From a checkpoint of a small transformer trained on Wikipedia.
Training: a variant of Adam for these matrices, 284M tokens, 4476 steps.
Each number is 500 + 25 x the weight over its row's rms, rounded and kept within 0 to 999. Layers, rows and columns count from 0. Numbers have three digits each. The size before them is the row's rms in percent of the matrix's.

# up: layer 10 MLP up, 1024x256, rms 0.0648, rows 176-222, columns 64-127
# down: layer 10 MLP down (transposed), 1024x256, rms 0.0521, rows 176-221, columns 64-127
up176 099:498528526506523520538495472424498476513554495494494504478490532492498517481519447501525494481487489539484523501507520506473531490454479490551490492544502540481478518508534496498536529523505509
down176 104:519466514472498557430520488491502469469487492496464485540513482537506544530489519510499509482548516526487475451532499499495502490539527503529502501498525521549496500478494504508533477469454515
up177 100:477517504574486534518556483540520544496487507511502498494480494476521487504505468463500478505513452466547514532443487498511484492481514501483500497471488525494488464498495491489486521504520494
down177 101:541501503542467518508523504467514511509491522522471500521521506551482456496474520476471520469515453517493480484500548482498473479468526463521468531456441477482562446495501490517496461518509488
up178 097:532491502504509508486572507474489475508512492515463527522460547477496449510530478511496504555458490490458512477489482521531502474488531511470535533561504490511474542553461532498464482490448523
down178 099:528492532559494483500486462473488461497461499486494513481488529511508504480467474505449486525533503477501458556531496476553487494526485507479535520489498488507498501497527501509442472529496502
up179 092:503483506501502501497516519461489465532487469512507501480518461528512482466525500521509441496469504459502528533477525520490523538528478498463508515525465487484534507513479520540512527483477506
down179 084:488491499479481470480516516494515511508477507522492509494530524489466516494484500502527489488510489483469474507515505524535528531472520491518541461513535485494465510518489488513477498457479509
up180 105:527493545467495514521534523507497511494521482469499479512512510484500484518491496491520538506467517502515495508480491483481498429501534462521539539501532557540516509473486499537541502519509453
down180 113:509506511494490502443511470494519491489478532514476481487482473527495537496538540539526476524492513478525501539501513502529472517464523479526446476511457476524474487470440507462553515492499496
up181 103:504515530506507526522487469509501546464523529521516523500463510496508527509531481460529514527500500478535513507471484465492536519552502506506515504504488544560482543489528506527462463516536501
down181 104:513514505516446507557511499538485497499465455508500495526534505571530451485534518494499459477486480467463463515524479472474511525464493532528501519475453489499507492483497504514497488532531511
up182 100:459500492523490508514473491524529497482495501494512515499500477501475519485489509485508531531490459516541520535503513491514503525473503486486502522494510487446481497449484457516519477477500487
down182 097:514564522474481575503462503459517451512464501484494492515506485521498506491486524478494540458461547485522510501542475504513494466498521486482468488512502503494493486517522504483483482474546500
up183 103:528532546476520520476533504476541525530498475490476545489505476495507506529467514504493480512506522510483509511506477522497536476504481514505525509526496515506494490528489498484535505476503511
down183 101:495530555462462558482483504494509490482529475472478495553485496492509516496516508498483451502485530511536499512498526518545448478512500468516502451512468507522469509485500497500476500508460508
up184 099:555542503519489499524525540522513542473556535481499499479511484508510469506515475495536480528475478533474509514498488457467545490515499541513530477519508456490544521497480469453489451514509509
down184 096:523505487525494508463519485484516523530520479543486439475506550508496487533477483516443483508488507471523489507496501496522467510494522506485514520477530474546455463536507535514477487535480497
up185 090:520467538504452526507499491502461517442531525461448470541516477498515486517471518471516452515489507516477491487547465472503506492501505514497487488536491503475512527487521514463486502461500526
down185 090:512452565514474492533507501521533497509526512502424477509495534470516474509488494502495501498534442492491512505484519560494493503537502495496505510524536495506516563477499487517528477507473561
up186 108:479443514544514515478507510517519507454480474466500499518488478444527512484512479496540468487493516503542509506505489520549545497459471498515552472501470485505481546479465487561487511481487490
down186 114:533494496501489552501535469510531522505491476489467543510511500518539501546482478518483490463507507524484462510505522462483530458489524501513478523539544526533526474477475492550484523509491485
up187 100:525501487469499512515520515463508517500518448507497540529492534520475486538474453493517458494477480532474493444490506471497545455471525515544534546509494517534488486541488442478506520521442515
down187 096:514504493500487458525497542477471491516475471513525490530514505460538508475522469483438522470508525499518478524509523505514505532492487482505478489521466509497522497491512469509467467491501500
up188 110:464495531529501497497483526489467547472494507533473524524547480506515534508495509465536487545552508534483469516445458458485525460518514511500527486508444498484510536527476487454512512477497518
down188 108:456476523481499531419471512529536528484507502482518469514465500500545473524502519494532491555490519444517485516525448537544468471493504438511531481464516562474496524474474538467503470508491502
up189 097:526478507519509518547526515519539522517489492535543483524481487510472518507508483477529508533485499495508501480490568468515496516510496496479481534477484530518490468495491518505512493511544460
down189 094:522478526489510432506504529547495512489500475513544512482538503460507485473558548492484487511494464499483454532479529471520497468480506474495504472502460513462500512454469524515485549485500438
up190 098:512448517515493516497515495501502505467547512475491493554513502487513564488528483500536437506458467488490528529459489475510536465522511466476527483502505515502530507524522463525472538475480496
down190 089:452524498491541497500500522518502520491525485490510494512524439487460508521500520556488521514550519496475499468496463500465488477506477514492509525492447496516506501506519497508510512520487495
up191 101:520538525486533508505534538479529447481564454525496520493532486494482493461502478526485481500506477479487567531501495530504486480487499517517539485521463455519505502484502528518529517539489461
down191 107:541531488513503516520483528462486472486490436521498503510494509502452486463538490505533511490516498511475485512493519510516505493545478528485508449559487543526465520519473501481570511515509482
up192 097:531457497508506524505490531539506507490501494556503481539475473462506537507446451499496507526508474484496469530519508555471519520510491525472485528495510510501498518494497555518493503448522499
down192 094:451480485499469557465542482490561500483493462490474549506487528497506493538502503529509511511490493461480482489501486505522505517528527507451514502511478485535512479503516496477456518532479515
up193 102:517518522530484496491503506467514504524518561514506499474513500492500497490464532523533480525487528496488536511469528497501502512533487480521497536510555490517455505479531476525509530466523472
down193 099:520538524521511493525473494496463497529460446537465514494474486459520475466524479458526453480535533461488500523540456521482500522482522478505516488501481516512484552502544494458481506515528513
up194 098:519499509495456489519493515477532492484518516508535507497521504502484488504495447522493458486482523502474485485532488512495538476543503456496525496541529433510545484523535510489493455526475496
down194 098:479508461523493483521540520542514499527532504486523521485506511497533514508504518508551514503534507510538495487498513496518484511501467485466496547537448522506508449509456552513509497451502497
up195 092:498465543511551472517454513452513519466467512525479531458495507468489499510508508472455492540514514543551497514476539537493532563502511486534465496471510498518505493507504520516533475539487473
down195 085:511505461521543381530526493546457500515514473511455498509487490462489514520469488544493484470531505510480522484485525486511482543466480501492521471486501502484525498460511514490502504516517483
up196 097:574483491481513513540514502456482485543492535491488522497535466493498527490489498462512503573445465534469490460473503526502512493472499512522452473497510499508489514532490503500473536513493525
down196 096:487541483500487532488500505519452534528450519533527447519488525525496508523512480531525504485492532482549485505524492458495514480477489459468470482517486515506502537519518479527506523438500486
up197 105:508489467525486517500523467488524477500479527520511560502507532450476464482495515473477516479476481483503511522483518489482531492443483478470482538511518465536488510512494498458490485463490522
down197 106:520496470514523524547457485453507465514502549495468517486511502510535468498547476483510510533458516529454502492507526492441526529511501502498464526518492494519515499502483477465505514508531488
up198 093:493488537487434507518559488499536485519518529499511457524556466458542484516494518468500478506492536495532489521463473506496482470522478467501490529503470533505489492479465499524518527516471509
down198 089:474489467499497466393504503518476518515488540513552495465488506434477511507482544529537515445500504515449485468510491476492510509458526502510493505506524508499513508490467547501509469509489517
up199 100:485508558504495534475543531514475524514473494499539500483547503496448493519478490471578461497466502477479503478484499462500527488542510477478499500498464472580496497483507519529500491509501494
down199 102:508489541514482552506538462487540489470524493506483521467518493458486495493467511451476500482466511481521491523490492523461476505505526491454509464521466509493497508472478506537509507536521544
up200 101:518491512512485492540540562506553511510529496483530518464547514498480524520502485481509505517487485489487530517506504480539503524488518537474496484488474567507485519524488531495521526466541505
down200 100:478521520530469512474511461520482502532483510520496477496507527494510520512523484510520483516515500465542496499500488546508519533502494464507523492497479456503527536487498541515530513453473532
up201 100:497502477500493525474522537448509527479526472497475484488515520508568514501459520527491469514488470515506495488514524516542497496492541485479499477486457491534537502517524541496540538493509515
down201 105:515523531484537565508489483486495510489520487500519527483486489506521524518468518441522520509504481497510500465522442439561457502524508490501527497528510523469482541480469501515523461466521495
up202 103:484525527484513522481465477489479466510506473492499514481520494515463491449493476521480495542472524498492497492494532485482488518527477496506509472499482548502496538552506481486509541524467547
down202 106:529509479532448516468484481543501478499483511500474491476480545513462509481486468481523500539507507461582522470511454514522470509492518473509487498530500422488516479521511479547511478524506523
up203 106:540571549514472523519492512486521468476496504491479508508513528516520493532511531483496536490454516484515498514444521451501484515481550491486499508502540540489459465546579461492472506478476497
down203 108:528482502505477462497475488479478532493491483489542493515505488463513424493495536490459467462479476463499483507513495530499505493520487508495510523536518511533490460505516504494523526501482469
up204 103:472510498485507499491485503499506468484492503460525520495512499531472492500497546543504453559485522498537499531485529492526473485502531487498486514495505490509469520482457543420505483526492505
down204 109:489472448497487500522491532478472524485480541560505454493541476506494477494492502475491538499495487509484494494494478530463537489500498507506524502502511486497470529471508517480508542461491515
up205 094:485538499500533488518508481512495466498521507526499528491498532504480546488465417501505492484499460479478529517489473492485486507518497490494537531450517523492558519530548489503521465539484492
down205 092:534523457411480505491544486524529486511492470491497484500462517528513473504503501495490510500546490484500459494567486453493475527526521532511498512514505499489543506475481514473512535522508530
up206 100:494476529501477539540515518488505497513540519467500505483519538488481521511509499475506458557504464480471583548513524504488524483463476479539501514500531445476537487489508497468501495481477511
down206 103:480448523503538508490528513504478515495512448520523497468510513471501513514463461472472503460534477518502459547473531516484496478539545498464485540489470515467512497542494501479498469504444544
up207 096:494485491481527524509471475480508472461547499494503518524482518486525509504486492478505501576478477526487563475485487477491508453505533477511499544494464513496523502476491464547507494451500483
down207 094:517488520486478504506518458507523483502532491493499527461532513522486482470491515473503455486500461458472485493519550468501506483500497456501510480463482469511548516492507446501478518521485498
up208 110:493515481485472541511485476502487499455463522508514549451516519517471482510444492474512522493511497447518524508491480524459544487505488511451499505531471530497497489503541522470501475489562526
down208 119:473507473524504531485500454467525529499493453524467536549495506478491503507468498478532508527479494485505466494481501465479485452512497516541518497492467462473498464570478528521491456479523488
up209 093:491475458505499532483496487495539498507512482506511506493524469567520504489524474513514502482485502514518498501499515503496511498493481504469536457511501464512472464507485477433498485489527476
down209 088:505505545507499542530522514515507486496504480506535529506479528545476491506539478516526510497521493479493516463509473509517453508452446488531546498466510497508463538510478489453548475491475513
up210 099:495524491521508511495529558467521523512503534535470522528521495509517525493506475471490514510510465572524521546472525472493478510448463463518537476508470525529513531493491481515484513506516480
down210 095:507512507504487549482507524488499507497512533455511561522481529518499515502508465521463500508514511521507466494475456471514499493508498522506559500498469525477504514481535469511508497503487441
up211 101:508507517541462509498542526485474495450470458473473511490500516489511526448490489530496429498499462507525487504499529501477492481540493543553522488498441528533468546504500512499472507529524467
down211 107:465520533494513530490475524486542516466472498535505484497467517436539467479527505489484488474537492511509495491485471462525484481541476503511465499503521495482523506490535473520453488509496516
up212 106:482426480545511549487549507501511462480476516500490486486523516534510526503466484532456489517519463528524525517478502496513494466466470496527516513519486512559484472459471470509517484499514473
down212 114:491537535471506535517546462458553499508501519503523513506498480501516519506483510488481515475518522501494525519480552476492489500470545501484493480482507545500522498492525465511466493503533517
up213 099:496507513484479531540509503486520510471476520475507486512528536510531506520490487467543483504519496486501512468490549460495508485487543514459519503484518505490492545507500507518490517468490497
down213 099:489479463506491519523482464488479516514452468467495530476502493535522549488452521516483487487485511507506497490489484491517490500496497548501543484499545510461467556463487542458527470483514484
up214 094:513441500513480514468450517491517493495477510508479503519509500493508494457525533539532510521503496524537500532495490524493473470490548507526529527505490471468486521494467510520506521528497477
down214 092:504490492522509524517490488503487515491496510493550491532488473486466530481460481516528508519491477518479468538544497502471523502486442484472485514510502497481477495518510554477489484518538540
up215 100:541469477498485537538503525486499510510498454484487493507507535545551544489499518491520496516471495488511487507498562528496507489543507513474532556536491524464487527521513464498484505471538514
down215 104:500534534497548477501529472517499488488522452526492498470463528505501516513499508465480477464533501471496447504516500494519544516515492488511454512486520508478529533506484475507491522456534523
up216 092:452542488510470528532543488482478476541510509470462522489513468526492539478478523503482478528470489494517545504526550492510510496496474496509560515471487530533527543456502519475565497509502528
down216 092:512513512501495521530532505517493517495496494541499485484508505536492485470509502512502519473532456487497448490471474505501504511483528517525427537453524482503530485492512485490527538462535494
up217 097:465528529529509511502528515490484497496493457513504489476491531512464537521445481461490524527512524512513508505513507466503533508496501479512501465515497508541491487507539511478500516517515520
down217 091:525494463514458502510488508502478543504489512471473515525509461473481512499512538500462509488490471540501485501498475526478503517538489530482469505470529483468513537479488482524477503466500501
up218 102:512542506594488493502541485512491518526497476477507516483523545482461506511463507453500479518518477461487488513448512483559489474490527500500475472468501480518509490536515516456544497506518483
down218 100:526484504496489471512545508477482529514500527495537505495494504512490510506516509454493476486474501495477511483491506479480506557491534493500546469525491498466517491509478472497521518546499539
up219 103:541541490506511526561506522494521516475539505484482520529505461500494505468521473469509504508471475502535489441499499524493519493521464496458519557503523494473523505512511492464485499535477495
down219 103:464494524525509533506461497483511470511465498473509541497491487480489500493513485495494517505486498552508466530452527453462526459504490533483468467474495499502495487506494482492473539510511492
up220 103:486530522558486523489524521458496490497534537540490508510541492495520488506513510479498485549508546516483526533477479514530529488479490530446501501500481512504462482578520489453490489528503486
down220 095:491510484464497562447489534482500436508483499514502482546456462496474456491507529544466474467506476498515449469489512510509553499500503482481462476471484486518473480508517524489489494497449492
up221 103:494516480470495504496483501450504505492491463503532531496492536507535486465475465495492462516470503517533506463520505493499516523519491510515520457522535521482480503528524476520498517499461474
down221 106:509500495474481571476502495475494543508522540488457509479544490510471487531492487482509484527498542510510518487495511518552484524539531452522470480516501516489488520573493519502529462506487529
up222 118:497471521522504510539463511483497497495474533477475504537473504499484492466484480520470529507493478511535503499468488482476539475489510492524547543509511501568502554530515490527495500523505497